From a checkpoint of a small transformer trained on Wikipedia: LayerNorm before each block, 907M tokens.
Each number is 128 + 32 x the weight over its row's rms, rounded and kept within 0 to 255. Layers, rows and columns count from 0. Numbers have three digits each. The size before them is the row's rms in percent of the matrix's.

# up: layer 4 MLP up, 2048x512, rms 0.128, rows 393-492, columns 384-447
# down: layer 4 MLP down (transposed), 2048x512, rms 0.0332, rows 393-492, columns 384-447
up393 102:148090164121086178087096135105091118130119112088136093113141207201145187133174133143096112092113177109144104133116142135181072126074121171131097163137061155104107117090160094106082150106121120
down393 097:113082146091133178139130194126134129119161112195105152148090093130183145120081148121137142180063128102084125142116151206110091065112138150111125162123112123129088153132123171096154149195130117
up394 102:105153084089099129209153128143075095072150133129115148117128083121153132124141086164144108168128170122137161173121104116149120183099117160134156172199208155110122108177153119027081098128151117
down394 093:088126124186106177177125121146147175140151111122127144164095141165104124151143148094118143105155097127131139146118186170087146108122146138126101098087102143176153116163166149109164166103089162
up395 103:114166101218117091095098141169129174126076122139136139131105119110097131146181151141150186131153097092147122151166141159139072152084058127123125136098091186114134130161124148131075099110115156
down395 102:071109161078076113047138160107179098190164145119160126206159104039162088082169127147138148097146101149123176118128134078119144129184187117078126172124156104100129170119143139126099100094165092
up396 101:128173166073159137150079152116080145110155095111137110144180073108150119139068138179069117151153075089073219144121105155143123155126129178112153140103109138115100105131044170165163116185186080
down396 105:095150165095069113089171173134108119115061106097080173127118096132057168108144176169094167121120122133066179182092166089127154140153189136109107080119138172153105111142147143127124092122178085
up397 120:075108210163163096114100102173116092147108152102116108135153119143124152155146112076070168116135091113097180191063116153052105165164067128125173158067170155152174107110098094135095167159152123
down397 123:157195214173166095133150078109097090125070137140168109126088169109108155198138141139162142125085138186128106107102084142140126092103077132098104123126106167177139106179142165100169127067130140
up398 099:183102103100139150090182103126124151129118124105120145137123164161135125167119158177183126123154115119186120137146121127112149165066080127133119145140155097145101156092092185142147114134162160
down398 100:141094045140133134128101162075139127159111099132118089128077094125114116114127171062179136121125160157075113132127112125130173132208185130152099141118108098150137131112131067078165175141157083
up399 104:191095152139159170120130134179136073062155149162106136131148150123116073170103133052100133178128129119071116204118111100134087126132169082146148125139126161103139097124131138072189168126111188
down399 101:116128170132176088122090092198114061159122124101125143185109110144149156105159119073143138109156101099135155141117133180099148136153151143134105155119144123122121170154153153151171117127160069
up400 089:099133096125171079115147135170086122100133134187134141145117148212115132098135116132156132094175075153143090144130133157068132100135087130122091110189130145095118109153092079131132122125097146
down400 091:126122164127190174095125120176099123086133140072146097136137125145107216146129107161181124149077149120162114190103091093142095164129154148080130123133186100166105146149145140083104179184155085
up401 102:162097154141156108161054191115135200170055109085104176066104145145122094135105143232118121130170147120067123126142125130099112079151119158070070100086184134102151191144145109116126136058138110
down401 101:112108185107146100061116092168080156110162106135149157161138120148146084094099119096122117134114060128142084154190098130128140118203132169120087151151110144078148147111115066122105097129118134
up402 099:101069113162130115086146074131135051150125101088122092174145119114173109110163108147175146180106107130189126107136152072181176096094145174170079078149147087166143146118154115158084172086104148
down402 097:090106155139078189095092096146103062159115095098155102134126169156163096149130133109102086123137106113101146152098188119138097098151128162097164148103099154119040092119158201116162166147169139
up403 096:120149052162117136146118130169118122097108136103144143186131127140153087100201122198130128168106105113167169119094113152168132142140151087128179162047153147216133166137104120183138132114132154
down403 092:182102095094131151100104115122128199041157124218097145122138140117094151128111093188143144128149106080090127119114132166102097115185089109155120161171105130065107166171123163164156160186112159
up404 092:114064149113122151152149115197123138151168134163092154072099074170135122074114106135140102179092131091147170131196155068137117126069109165114111153138203194171080188145144136189106125082140103
down404 090:204085148105142101118144169093163172126081133122098176161128135072075103121177167139173089143131146140125119092110107134144106049102107120146162113090139082133084133150077104117110099038136109
up405 096:144080171117088174110136101118107132137147132138113099133206153119062181092151132121077077161129150104166129116106135150118120073157162122093140151119147109155090116110083150100085125146098161
down405 103:123155165063128143051131148097089086092115142132157109116133153167113159129161101138153153134118080167151046117152123135175110078159107102098175116131138100149112159161115113106129153127118097
up406 110:127192176152071138086146104121126138146106126141187123104056187098102121065135118123149150142148132093182059125183165144121098155045177058093159127151113074147083115105118120129123113116116096
down406 110:107086064147117138145142090135152079087171142138138103133188166085121164099100106140143193094123129113108128153161186135121113183110138156108116124124130120102077074099116143149123121144089098
up407 099:178102103140108125131174102108093116085136178097144128137120157126161132121106112125167204085116143097119172189134098170095128175089147143059085089093123095142161132098140134159136108148085124
down407 099:167093132119158089131172100151136181098155123142097126147148150096123058157093135126096189087128135108121148088154157120131186129154077174116131090106134110144147155108131150143142155134112144
up408 094:125148076151111082098127107131091121111064145162180144066141087152191169084118158104165154141157064121092126125166153090122133110113149138113127148130132148191168123128081090135152144100142168
down408 101:142134144133157174106127166145184186140122127115095099102141160084109137125117151092142135172142128128124186111096110081120111078130148134169130146105123143103136122141109095112173128128077114
up409 089:112108129137117108123168110109088132138197154128147095153122147138132131118087177143136168134090132113091163156144093130074136125111133158180137144134172094120069086129097108125102101085120190
down409 090:123138134132130179130131141152073076120131138091124132127072144121109036127107141120167106154124108076108055135095098159153096111143164096105154160049132124146134140144084119145177173132177167
up410 091:121099098122114102174148150181099076106142170095088086128080109140091172100161095153156138178145079076110157128104123148110181151135117108122148123172172096101125153138155190119097141133108149
down410 090:152119183107119141169167086124132143202146122177159118076196117128059151149091136132105127074117125168079128123094159134140121139179132163169163089121102155154210149153128081109108108107123135
up411 107:131146153130145144146092134135123129191112078134103163158137121086124108148161150144149158127080113106079093138148118131152121174063090100172075154181087129138137139219112100139196184090137134
down411 099:132153115142121177118113127146149134081116073124151136132173126081149167152137146144107136012114130088099109109116147182158093132123131093172140136148159145108091114108170137141107144141129138
up412 088:110131113139136134133177139081125138151121132112073148142118143147137068097172157150190096208117131093063094158165160204119097131146120069141157117021159095123187110184189162084117087105121157
down412 087:084155123164092164103149139092162128147156151144180112106048109093127212131028124153165113139106101171151129120111101131152075127133141127158126155148160100140113120134127082107134116161108124
up413 109:114119083153089148180100132086123100132068106140140076111126138108168124058146199101140162107140130098103142138152161102131204176164080174146091139149150120109149071140118165167140129122141064
down413 107:086128148127111105147151148046144130136127182091161134159104092100164142166142112145123141149157138108124139115156170076097146052106154173140131198153153102188116173159184063100120105109134138
up414 100:111134121152095178187131142096182122097117081095086156151122150103097111167145138099158113109182084113161130150205132157101164108164113164078093122146127160168111083142099122138149181082117100
down414 099:154108117113134187184130152147120117087126148061144152115174165086156105118140094109050097110115191155207139138119147133150143114123162163115123160130084091087084077100108164139084095070146107
up415 095:134195190149115123145078150138110122131137149148102106135161117116134147137129097126107104119134161146136124127078190149112058161065096128090116133120118149151152155122121152105169121145128143
down415 096:163190150098119099158166113108127127168099139143110178107108115116127167132126111098022135115131144118113135156170135158141138108056150162136078145102125096150155175091127108123143130150141152
up416 099:110165156144099170147136116159070118123104129131168130139145087149083159149126105170119105202149155139186142120128119117183188116136088094128136134090123117147119221103119124140125128120134150
down416 104:126141055123122138153128144148124180145147121101137122120137115129162160141133186133054092124130122119103136128017135185116156087142054101108160117128101116163136148136129093132117155174174144
up417 101:138119178094139095130162115089146088196120129198125152130115144087073177148149119094168131140120102141127081147128118113078172136167052104121198156111202173135134089141107167160137130133118190
down417 103:157148122118130160083106153085145054179123091121098085154141124153169168142098152138118134148117133137159177103123111100135145119112170063088074165098105133139125072079146145135096139148101121
up418 096:195151115149100112131117044168117164135161114111157155137055161170106124170142175111110146134158196114135162103205191133133117139149095148157085119090088199173113154076075162101124099071158110
down418 099:114107164127124127100154141147136142110104090084136111203036089188141100158139181124077143070148074090103138127153091108090124175096083088127104156115119137132131208098122156066135114170186110
up419 101:123139181143105140173131144130160126078082106163148136093131130085115206057127078129198126160097144114153117096126137129071109120135151141161135151165122117147092133157131118075143107091113177
down419 099:104119145132123086132060092127088128103133110126148073121078109113119125152116133121169107034126111159138123166191059099168106122131150138097097123101176048145139073121127142147100100141111062
up420 091:091138136123061100151077121169128131165101164126171142102100133115124161120150141112125108164136130082156009108083153153107151144130114083096078111102108132126105071121106090108169156081128146
down420 095:082111172160125058108096146142113121129082119127101137098134112158099111210149158118120145097065112140140113067110099181163100112128117143090114119120198103076136145146108090126129115133139102
up421 101:124138174126132139111069181125134144164121083104187154133166139098156110072089142183150126048137085088114117161131066142146102152082143132106094101095130163123191140098130132108143114120080140
down421 098:092158151089123125128122118151132068112093122161155134089110131185192190170114050129109105177208127128128128156162152081089132133183133088196133111135130158138129080186171175119153174102090101
up422 098:121095132134153156189194099147094137116146180093130152190169082159115134124122130124165121084168133135090136108136123120134119100141109127154139082108125168084113175162131129150185101120157128
down422 099:100129141142133119094122129113136143112115142129187088174153122119133128098157139118040076119161142091170106071072101108098156149103115193091129110164166178081137064100149076154132154130182143
up423 111:117121126126095138146121110110179180137096107125150204183138096120073162094108107098102102189121123144149102128075136118115084148096107032144099132103063136139174101111118124117082143110099192
down423 107:116116109156125202151125168125097164199154143051128112149110076123171132154119142083100100197121123207200113124162105153087160156079142120132066165105102219162099107129182116114138131127062115
up424 100:189100173134092129101215099106132146102216146127130141094097157059120150174144175159173130137137115127087106110056138115121107105124126147155158073127138114107109120093110098141172058120159084
down424 099:165197102147108121129104115135108088140168141107160155213163088136132157157106173158140107135074133147152127105137089141103149071165215141122187104167071134126101121123140134087105142178156087
up425 098:128116118159153117142088101096165101150085194167139143113146053143128113068171095165145148139095158122111117094164131111103157177147133119095139091137162145149094096089107122149134110164174195
down425 097:195185093169137161095101121142133125097100131151100174084138139145130118137142185129103148125153104114097145166092113125115123159180107180165136119139087126138207132076119098115189123161116177
up426 091:100124128187168158131118125131187082161146158160118088127151088111070103140118120118132165108152084114141142173176130108143171168136102153142071136179079123069172129080115172121107113102078132
down426 094:168122073100041082113128126080106110118122113165071117110160195146169188114134101157196101087120186170133099086111084106086123021130096148119189133084116172158081114174125134106095219178186098
up427 100:090096177176092133115150127085125152117102129114073104159115075151159127181109115130119172154132077117182107145109116172168116127143123110167143119102135198172106160083156116136166147140073148
down427 097:083174145112073115196166117180115125108131138136124190112108093123118107107131097196153129125186186160199090152164139148193106103116137154117129118182100135119106136133150144128154159183126132
up428 106:107127107089143112137111161160103084141081118111133126090123093113104072133151134150120125109115153069118127118188109156069234094098120133095147121194102085136080150060083127091135074155132130
down428 099:123124174062171176148163179110121191092096100152087101135153178109152090168111034187081129127135158125126164108217127134079133107107093141088147152124171133085144118084063111125136139147151094
up429 097:141139133145128135155136163115168083154146171083102151106103127100076103140137072149146184131133158103128136130137134143095172132113124107158067141161152173098111114071120163144156175116118137
down429 102:136089112171080116158101156121117152068185041112092096155129136135116148168144131156110097133149156165154136152093076116056120145120175128173116172095114131088124128204118150098141127174081141
up430 111:122202108112147168114161127077116122166092117143085177074143083151062052104116065199068157143152168073107129105091132149110145093152134091157102170101115184186132125134147137075114125100079147
down430 116:148130125140084091146140097130136101148139141089081114153147195172155141079180073133129109178163160155174153125097139092152079124118107154109119100174125176064144110147126174178086108112096119
up431 103:106180110091098115162093189115115112131124131139171161168143143108116082191128211147110074126128078182138086108135160153123165179136150048109146113081110133145129147107129127097168171189123088
down431 098:080139183082096174169096137114110197138090175127088143117162172169153173201089118107150137114118100140133154099165130161157097076172088135185155127155130150144121158125165141141140192111126115
up432 094:160122128152164162113129143122079117111169164071136127138099136073151077118142108106066054115154165078118112139150136114163104158123132150088121079107143148148139120077116138127107090077152099
down432 104:103160123168107087153127070092144150113089107080114107084094137150050142139203091136086155140103108125123140082082163128135149153087154138118131074047114112147149108111119085160121148110076069
up433 108:140115178130085115103147130119128159194114188127077140125124184095089147137119155157147127098133100079129116144169106121061225159169120161131145135042150157142087101112090178105101115100163139
down433 102:090106147112121141130074169116116134175108163128179091158175187132185138139120109156152101138123163133108113166144136134091139180162144112114132139168097167163122128041158132148151135162110110
up434 105:164104091145137109131116119231162179129121134151131200143112197165103147141153168168128162202113142190162044129074121171161158126122123068165117113154107107114110083124133108117113096140157189
down434 110:125053084096102132110151112126184174110180140122145113126152158082057118081107186158144109094133132158134096095177058129183112146071134130075127171159129145105155102115096100101128149179161133
up435 107:119184110107134105176125118136081130132107122131090175068129104131154162169077095130107135122108120132171099140140161097072100206120147097129124233113096174106120147118123074150092097132127167
down435 128:096133094115151171161153101102090188155093182199128134118109109143173177153123101127140153106096103125143115115106089145137131151149134152155108120133160131081120143092076109124180145157185121
up436 092:122168108145092088078124148209072102092090133088175179127113112142173106086104163093177057154071079105074176090123146106142097148108097108127091076160162160135149098153096083105122149133106114
down436 101:167116040097085147150112141108105114087095071124164140125101109210148133155134161123231082102109132135098108164149141128100143157149089136161133104137094086055135183121193134072093139090161204
up437 097:161084052086147155156101130117099136109070151094068085079142165148087224140132083174096127185118134129110131149139140161121127117088184103129109155082076112110111128163127129164067141186144118
down437 098:136190138095141187100150134115133166085140145110134083096155127174171094135085099074178163125101160119119117103059157174137117201147135105139114130104191081107085119167128134120185169150111121
up438 106:082105095187168114155108118129089161133100112135136149065118135107148180148109073117104081154071146149172098109147130084131092052117145209122098128181179107097126107193086144140073108102078136
down438 102:147127216146127163148122120119125149132148084135108094193162205176107123084124091139113104123118132146144155111106154189088143153176153057071154124183137095107113118145110131110185106124112094
up439 096:172137117086130134111093161055130138157150120128072094154113123142159127105062098067130063131113101120146125139155095167175113148100133166082065133139096172058157132083116110143102106168165103
down439 093:089092151097157104155085114138081160175087171159112111136077106157187135065171128139080115133146112132110088155080130133104188090112155112146151162110152140180156112100137145151144149102156144
up440 105:187097115108125126147100072115132073157140172132140124159106128143108124137166152174171090133141100087149155086120118143105085125180114171179139218167151087116163077102078153142098132099109199
down440 109:113160094113103177140127138140137118143210105159128107161110150158135084150140164147139144147132141099147097073134109185136110085100123153127217125168085128174135122113125105175119163161110138
up441 104:132139176112184156137100126130130119136120174074100108114126120120133121211149090135106088133148112114103168120131096137081155092092084122155155135099143134199153092119164156167080101145092122
down441 101:185111109129071123104131081153125157085088100148082192184110118117097136133113096125158143083113150142073146132183206184197160147139096116151093118112171099129132147105112084107122158113152145
up442 098:062187139112155155168116150166110066152190104089125186109099099122121193144129135120081129068166123142040082165102136170116165137031127090109080081064154096089149168106153198186095088100162128
down442 101:111166139077112167108113124046144195154062144119093157115111078108098143136137123133118130123164117165072143131120132124113135106096157150092149163155126089098095090142176114155147110125117083
up443 093:096068083187141079131170120107151160144152143205113122182122174144156178130137136102155128109113120128163082129130124105177177098152065099149131117184132171107099160117126119081162139143101164
down443 087:116145144086145147101111123176096114141110128106106117132100101089187139189106113111093152060139151090131089140135074071164154139021192129113122175125093106155115150181087123155131149122088074
up444 092:174166121161164104149166086130167214116143155129118044115119106138132088121132132167063125137099184111116146138149118165098089131087134097120075133144208136090138106122137159123133084165105125
down444 075:117122155089134178162148110081082077124103198122122138122088119082038070151112119121100142121106142151120153110153119099095122114084138110160154186180134118125086190162031139108078122176143056
up445 099:117107107119207112157110139120034092132198158158165116090078132152132192129092061135139154163076126136147180109083099086112086190152152147131131198109124201156152152162127056105108101160166144
down445 106:110132085176122133098082147071118112050041160176131136110171154112117131157107157179108126139115141066093104153024103152125085075196159132141125133103106125141172145129195170178097131163185154
up446 098:079092137108175135128092066154079099172115093109212124110072161130143143153099148149139148168133177079123138157153137095151144131180071155126148112112114111159173055083108121183129086099126140
down446 100:110140071113094165147139089180165171081149099149084162129151144162167147118085142174152122107109100124146138100146090096085078115097129101197167128164125170124134114146115124128130156182151127
up447 093:095138144140097147138114134155122065127135136096123117139124134166177143162099100173104166176102144170157139146209124075154119162107134139159102147159198090153178084128145174119138116126143131
down447 096:136107109168170157173097091108113094131115134171158085131157111125157146125123141136119099112116116091174112120132106136124122133162141143123118139066112116127164036143118175140110150160102118
up448 094:154120112168067144142135187159124133176129197079117071081166134084096165114133120096124128174154109126179160123127083151159102101149206119118132152163120166129130131124165122151125123121150096
down448 097:110105107112187143159158170148074140149129126128119192135130081169137100129172094164147160131181137118080142125174166063146133171093094104164126152141067177180178114123142110087147144159138129
up449 090:085132159136108116123124093142107136148085121095127118129155125144128086054098148133137120147090207144135129117188107075153149132122154109095111147154093171098141137044127107074113117074056049
down449 089:089112095120138127030125181140133065070117158219124112149128089148151130103163143139143163126173159124169115135081133074095159147133137178090180129142118142125099144141110120094095073097082092
up450 089:116202150112128150068135108102103098139147149088156154145108125146137175130067085092048086138203166090165118091094111048140119158144092146102100122179162147177124149117060108162102169136147155
down450 094:161103113126085124145117149102132156097172098195074186089167142120148081108124110174179122139158086187108192194151117145133140113108113095086172157066085139065156094169188130065163130138122088
up451 099:162118093128089160168115153143148165133125135110130212154135094175084169106151109161148098154185157191166131117218154182107148099086080093194150137131136157180217087178063130142097164091138118
down451 100:067172137109174194087100158179111110116142121158115164120135173169134099140110146179119144129131142149090156145165121129149147107141162078130152116155185150067152067146149112133150144146170112
up452 094:124142134126167113173178187096099093092162132149125054172071104111123113104211090120095112153158083132150181119102105203091110160121136135123111102166124138060146122181198116174150117146118158
down452 095:095072162088164135079121164176165156151076131188146177119169086121127148142142168090075113088103102170151099161157164131157113119105168116125125184161107109106139094144113162136104102078134104
up453 101:145093162126166104080138068117163154088154144089170157167121140096171163144138112146121100123120145102082197032112181148138079117126115104141121091191083143134126151099148070059095150142155133
down453 116:113100141120113065107124132063134101138108118072109131130089094111129115094185120150209064153164152092123137145075076043101090133186126147132072103175108106078094116117159082076155178150176209
up454 098:129180151155199084182148090163093103123167124120114073140104069143097152109146158173191132134110122096138146127132165159167106110121090157061149101145114108121125141141156134120124106141101151
down454 093:128141149187149151109105125129136129130094051133087115162126164114134111125131114069151120160122077126110158118133101123186131145119124174181126172166147163114116139122169148147142120111203091
up455 102:131116131130160142156097135127106128181166141132078124122047154179128056070173162150136115112163118102126113162165116112120172140153159093093117126131149157114094065116049119129200149141165057
down455 103:131124080079154117107081164121116160129122165057139085153114086075180114141128204119150124143127172130124141150145039106136145171175099121102141096099169231057130067103223148174040114135132080
up456 101:121160158137115083073108129179127082106163140107132172183105115075113080094122144171097137187101121138179149143107107158137125113067147120099146121168157200143171100130114141129133127140125126
down456 104:079142164080170182063135095102114219097122113098116183152135140118125173142163136206096117135106114106158097103087146154091143104113098154143134110208178120147102123118110187127095157139071103
up457 100:062128173154139112150096142090123095105170184126130150122095161120142124099130191045140161132169134117133100139091111092163100142071129123131130168202134144089130164115117164155171146145076085
down457 102:132163173106146078116124035087100186131126141151149085122130151130120115164132112135075112102128136164201103089119150083115150140145118168098100179158090148110089197162139099072137121146132125
up458 093:107086118154067185167201200083149158155155113090060099042126126132122133121184143071109100146087114181106114134178100110153102119132070166071113131095085090114143128108131149070140151155133160
down458 095:068113108095123125182162080148061202122095167184148127082152082121141155117186126146128099129188147133092113085105115112113143069105131103182104125093176087105156095153080109100117114129080119
up459 108:144102184112107105135142151139087118105132095122127073073152188119168123158129151120130104130126137122084087127136068121050166100163142118122067166061120149048160138073070164119117109175169080
down459 096:086211085146115202147088148146104157133100136136130070142132144105113139160148047118089109113095050107188129092125158127151149094139140136176151126120148219157119131132192140134138150112118089
up460 098:103080182170125175122163186113122126153198134103119162126048136119157163164072077092131121109173106097177087147143110143077141159146096187136142087081164064137134146153114165105160143108106117
down460 098:092097112116142129139167143099124134116099138112122081107139142114126139076131159084157106131136099142095132141150147190153087116111133145123112125171152120160121091166133114132125193150120101
up461 126:123126075097110123125128103201153178153108124133162146139095162197164202130130161119114154132127116114134145127153098125125179067147112133121188207155085146122146145104079156174130122155109143
down461 125:170171117140108149072149147160107105084144141089206059141104113166117177185151200172136085088172094099098164121125116109139064148096126128126068164130103112131130101146168110151124173141124095
up462 090:032153115094117155136177088100151146131192071143083134130130192114140104119121135119153123144142140154141196118177117108100193090141147137122062069123098117116130179071118134125149103119120175
down462 087:101095066156081196114179134129130082122149171119139124122140128147130158166102174028160116143114137048090074177146075122074112025170089149079175100138164122069172201123171113178097130140122112
up463 103:131100130189125177163143113117110118134160093168058146090120083117151141119194125133107145136121072131096024130163139113122147073167102140106096156064148136144160093113135130082163135123152116
down463 101:146155119126139103167113129108132139139159074120115131153108215116066072134106171192145112135151148134098102106162152142124135096182122182132098152140154149062083174121146116176102159049119178
up464 106:096089158150125137123121128101136137136091114142142146111173134129119116122127131064133114130116175120108117203157082104185117190085126134167115167122138095101103114153142100131104103151083116
down464 110:095133154097161176150122123125128151122143150184105070232187126134136081121163116110150104087119118105151178127159110159189102176105073144127109123143128138113096130180154196185106151151102076
up465 103:177105082141105094171133129122122109101137145155127126060155136163081124138115141191120103123131192153178187147119170150161131128136098157053123138062093102122197069123141143122170049117153168
down465 108:145147144126119181115123145059112109115044102124154117195201085128163060111177090171113110109130134100144126074097154122112094077159133052073119107112109157157140157076131154183090157123208116
up466 104:120128158148145131148082150088115172113111123124112115151119158161190149088086085175146147154114160142123185098140163107110100152128119168165150131082130173094130090099158138152116128139197120
down466 104:113105071119070155067152108126129111099116170127140102070121107141170150152137101061116106076116129119094157098129160098109121085169120113128156132092127132162181133173144100149197115115129135
up467 107:150061094180194138152112114186142204168101139171116162093179161109134087105164151185171130090140173128159137083100083148124072149123141158167170122111127129171118107132130112148101108079126114
down467 109:127142114106060117147135175102134121084162132146134123149078123148197155124153169076080116110101067071149207167183152078129144093114122136171126161109170102097174086132152081056185184096111120
up468 091:155112150160156060164133120080135166158153147162174151162100094123096111145114147164135126118173115106069138126155116152122063065182124035093148153127163138092112104130135160097070113191068133
down468 090:144140149112140151158150119150106124110133118147082152158110197110063169101165169149120142085037081122112095177122160103138116134145138121131183104195127123181109154134122127172085128183119131
up469 096:108137152098121091119141094103051131151091061107151108112169070151132173088166147118177140119111111098110057116162170122160176146131144073157140107052090124165126103143128125139076146122089100
down469 095:147107102129154073080158143101123132136112110138098137128071091099064226149080153157149127089144127090121107219136144099147129082141098147125164136124145139116177128112114083145164115140155110
up470 088:081107149192120096131097138146152043098112103205172125078172166115132166104111108177084150149107080095109156129154124111200086144112141142100110153128140164152158137113141083124142110132143119
down470 083:152096146116153218098108131139147085149140159157132172183042131156090085124123143100107148111123187103136138067108118066102166091172087083152139094097143110063119108107086076160103136108162078
up471 107:181133125130161160096057114101179138168141148145132120170142142143080109134136149163100172147114115129188108120186134169196127112108142092091155150058086053060141133100068125185089107112162179
down471 101:169116158129139113141114130101109153068110128087160130142098124104140159133148096148166104107156093150156109167130166121154168146185158181133098168119120157128087094136122150172152112158134133
up472 097:138164099129155136131181099131154181148105086144145106175149159107152117118105038122088124121045149167129051151143100092165128180131144141147119157113150095172089147130168147094167112134125148
down472 093:126093139159169118116135115120125121139136155076087143143131127110160111135135065132073152109179081106138150127186169125152140191152100136104202145129120095087124137127133169139127103146144100
up473 100:083173185146074097091163129089136111067081124074055137166145146159078151134093200130130125116158131166146096156074089135127135121171154104166130116122190076166152116159115101114151144071159114
down473 102:101203139154145117146110104168135182092146177105078057139136130164142151155085163142149184116087128154119137131158104127117095118110074179115131163113163095145131083141081158150140186103156104
up474 099:169118123149155114138179081119162135163131084095106099158136112075051161153130110132133143141196137098161095108151126164145137142119116105114133111185093065161117083078109143062074101103052135
down474 097:130127101123116157105079076155121094064170122146114125128105073109113130137222079116165166127126157119160103188121077130180130143114138158139152136113108143107105133141127081074118143119137142
up475 102:139124114129139086127179122111188109103146158127145144143083154080102194110096102109087150160087099140136139116097147105139200176131086088108116095116144167131157106112122120033144144129127092
down475 105:089120101127177137105171124208141106150113093131144091069115175212145141100139148102188096111137105163141113117158113166151123121120122116160133084137173083162109094105130156116143141114052136
up476 091:122105145150113071125107089077126109094189048129095106075094135148112111194139102116068131129179174137129073158115106072165122087071123102109124091114035056075080122108140159179124157083124078
down476 089:111150130100095156124158143144123060081038080127104181155092086117072088091139107065083119137134128100126116093151097104146133108156195116209165135159130105081078151135068097152082141139164108
up477 102:178121122119113109124095081178128101144133105174083129096141136120119116128111177142064082149114130094127127193087146099148055115128116172125129136116161140159153112122107072150144126074129146
down477 099:125189197151139167070082180102124095166141133143167108197141133134156117133146092140134152145063106103146215115122170146175166131117215136151147126167133147050132140179131144136124143160155138
up478 095:116155154117090120108106087139155137162113119086128121140100140106104165165131110142142167133100100134138137061083158110111135132133155173077159138108135069166144163112143114090051128148107165
down478 104:108102110115100158167130089124160137183183135054137068128068093183135149161159128148134088105144094140165086123187200120094102118119195116153173150117176166126109125136132124104143166149132162
up479 108:139187099124084168090174018086123086132121092121169158130171137122134093153139103057135170139178094130098163126135133102182119160146091114162105132132104126159098092199142116136141139060144108
down479 102:116132172123180122104145093119094116184149172147156189097173126138109151119166082118151138085092090169138129129170117143160118082095097133097125103063116109131097124145142094100096083100155106
up480 099:119078120118166112094079098132177120110075141153125102106129144117131156173059125165128121179160154112114126135169157155184148124110168155094117104154153063126194139173122108128058143068099112
down480 093:114158032139125174124151113104120160094093099084105112175157084075127117119087081159204113146130086057144179192124156209130155180161081095120092103073098103096093130074182157134159084123129120
up481 090:047155137070138129097157129175127150099112106129082225097152181109134122095162154172144127094135137072152115134072117152124127160092172088133090207152163095117152149109134155074114157126134131
down481 088:110151139101112110115110100165145106138126135178113153094140054142062068150115099124145171157164153170161100140137167080176120117151142119124214171148092174158137124194160145142103075159134096
up482 100:160114143153156157130183075109121199166139106113166168124127156143187111100200099067085113146162155103112130112145144121127139193124149137152114125177095193088127090097168162105120155127112107
down482 094:096120147115073073123149123143109159112124172074166149154107100091052148174136083093053123106103151170098140160125163153119186081156094113098134139168122139152125158141153090168096150087123098
up483 095:115114133137150120118142127095070174173125113125110133088136141131068112084145162129134105127128085116071193134117185127128156109121138143113148133207179114099153139142111175171113063150093067
down483 095:115105079102148140152093100151191184122105135145166118110175180094067081118118120104077109138074128195125137156146135144121097125176158177193144130110155150138163135112156115134130147190181116
up484 092:093143123090112148078107140098081119136123118146148110181164152057115150102148157108161109099197178104133136131145099154121150165114077075132132168147164171079146091149148146136134099187125147
down484 091:136102110076136031090126083156159198155080161175203149126164125133079110126111117129150093110116149094123116163133054128138152148132170154101133104142124112102132146159147138093198146136176099
up485 097:104144088144102157143101088192124132136119139117149130086075117141124137152095108148137133081091069127112184105159118152104057142129097094147150139131186156127139174206186130108066117160165105
down485 100:114138117061146089126093140169109112124098134061190164184157160100127159176116201125126101136118072130072070094141088107170157103107207109117119139083138149110125097105119092153162124105173169
up486 100:141126112159106084088123082117154140112114171112185190127143132148135165158098106171080081145136126115142138147152113115170163172145095142074107081138116216109138153123118090161112111156168095
down486 090:121085109126084156145137111135127195095165125086124175122146142042104137117172123087136134097161126118100060169128151080137083118162160115150168072169088134115097123133092168160154157141163118
up487 106:138153205143122138089061085091186178113131104137075110090095128106137149165147154143107101069120123124156147127095116136069140106123110126096089178111136134085146096106112185170089187075123163
down487 104:088122149097131093116121088099111096094144173157203182172169163114171097168111094121152103167120117143149115161130220085105133112114135123082055099117088115137098077109149136096163146101185153
up488 106:168104099109107108077162161165133153112114096134165166087126138160180155152078071089095137133078163091156105109147144121119087137116148171115116112056122117124109129120120176135111123153167151
down488 116:108128100189153107151120135140091168161157107163098103160114137166108162164116145150109134147107157147133133083156137140099146108166130177113078098129129152127160084154152125117113124161079139
up489 106:126135207143093106157109144128137159129138146138125154091173111100046151160113122155101114121111165144097163161099155098139088140115103150123100128142092187136121102105107102173138100117090166
down489 106:137151132113161106188168091138107139146143116091076166137128128120154084097106109146148124165141156128150154116152101140115114127143130167097180165189151116135122142095094149111126082106124073
up490 103:104168064125167133160075097088139126130100132115101166150110101126151150111138120098103125131115160178185128155131138143100065135119133166118114075155178168123127151162152129135101144154179088
down490 101:177160142149147076156123094098064143115101107131090098112097140174149109110144147079144171150163164170102120163136146175124155101103069135127185095132084117107120165143166122149085116189098100
up491 097:115122101099122131075116168123068126072156142124105126145088110168122083124131130128110162121108167139152158089132084112147148156140160107111179152145105133148150165084122114098127076165166157
down491 098:175145106101120127071084135195102087096126056054137123105051093130151190124143150147121162169143114106092077135173116116066060160111163180116120159104106180118192133169114155140139109125090068
up492 107:081157176135128150160130175133140162081094072154189168126031074104083145191170160172122137062097076151120086104103179146106114147136103134159124095125148163129176134144129086131135110150147077
down492 102:137046138132156105126125165126167148123144080159062126117117136133180131096168114179158142109125120181174172132117123140121076130106074126123131127133131138129149101169102156090116080143108113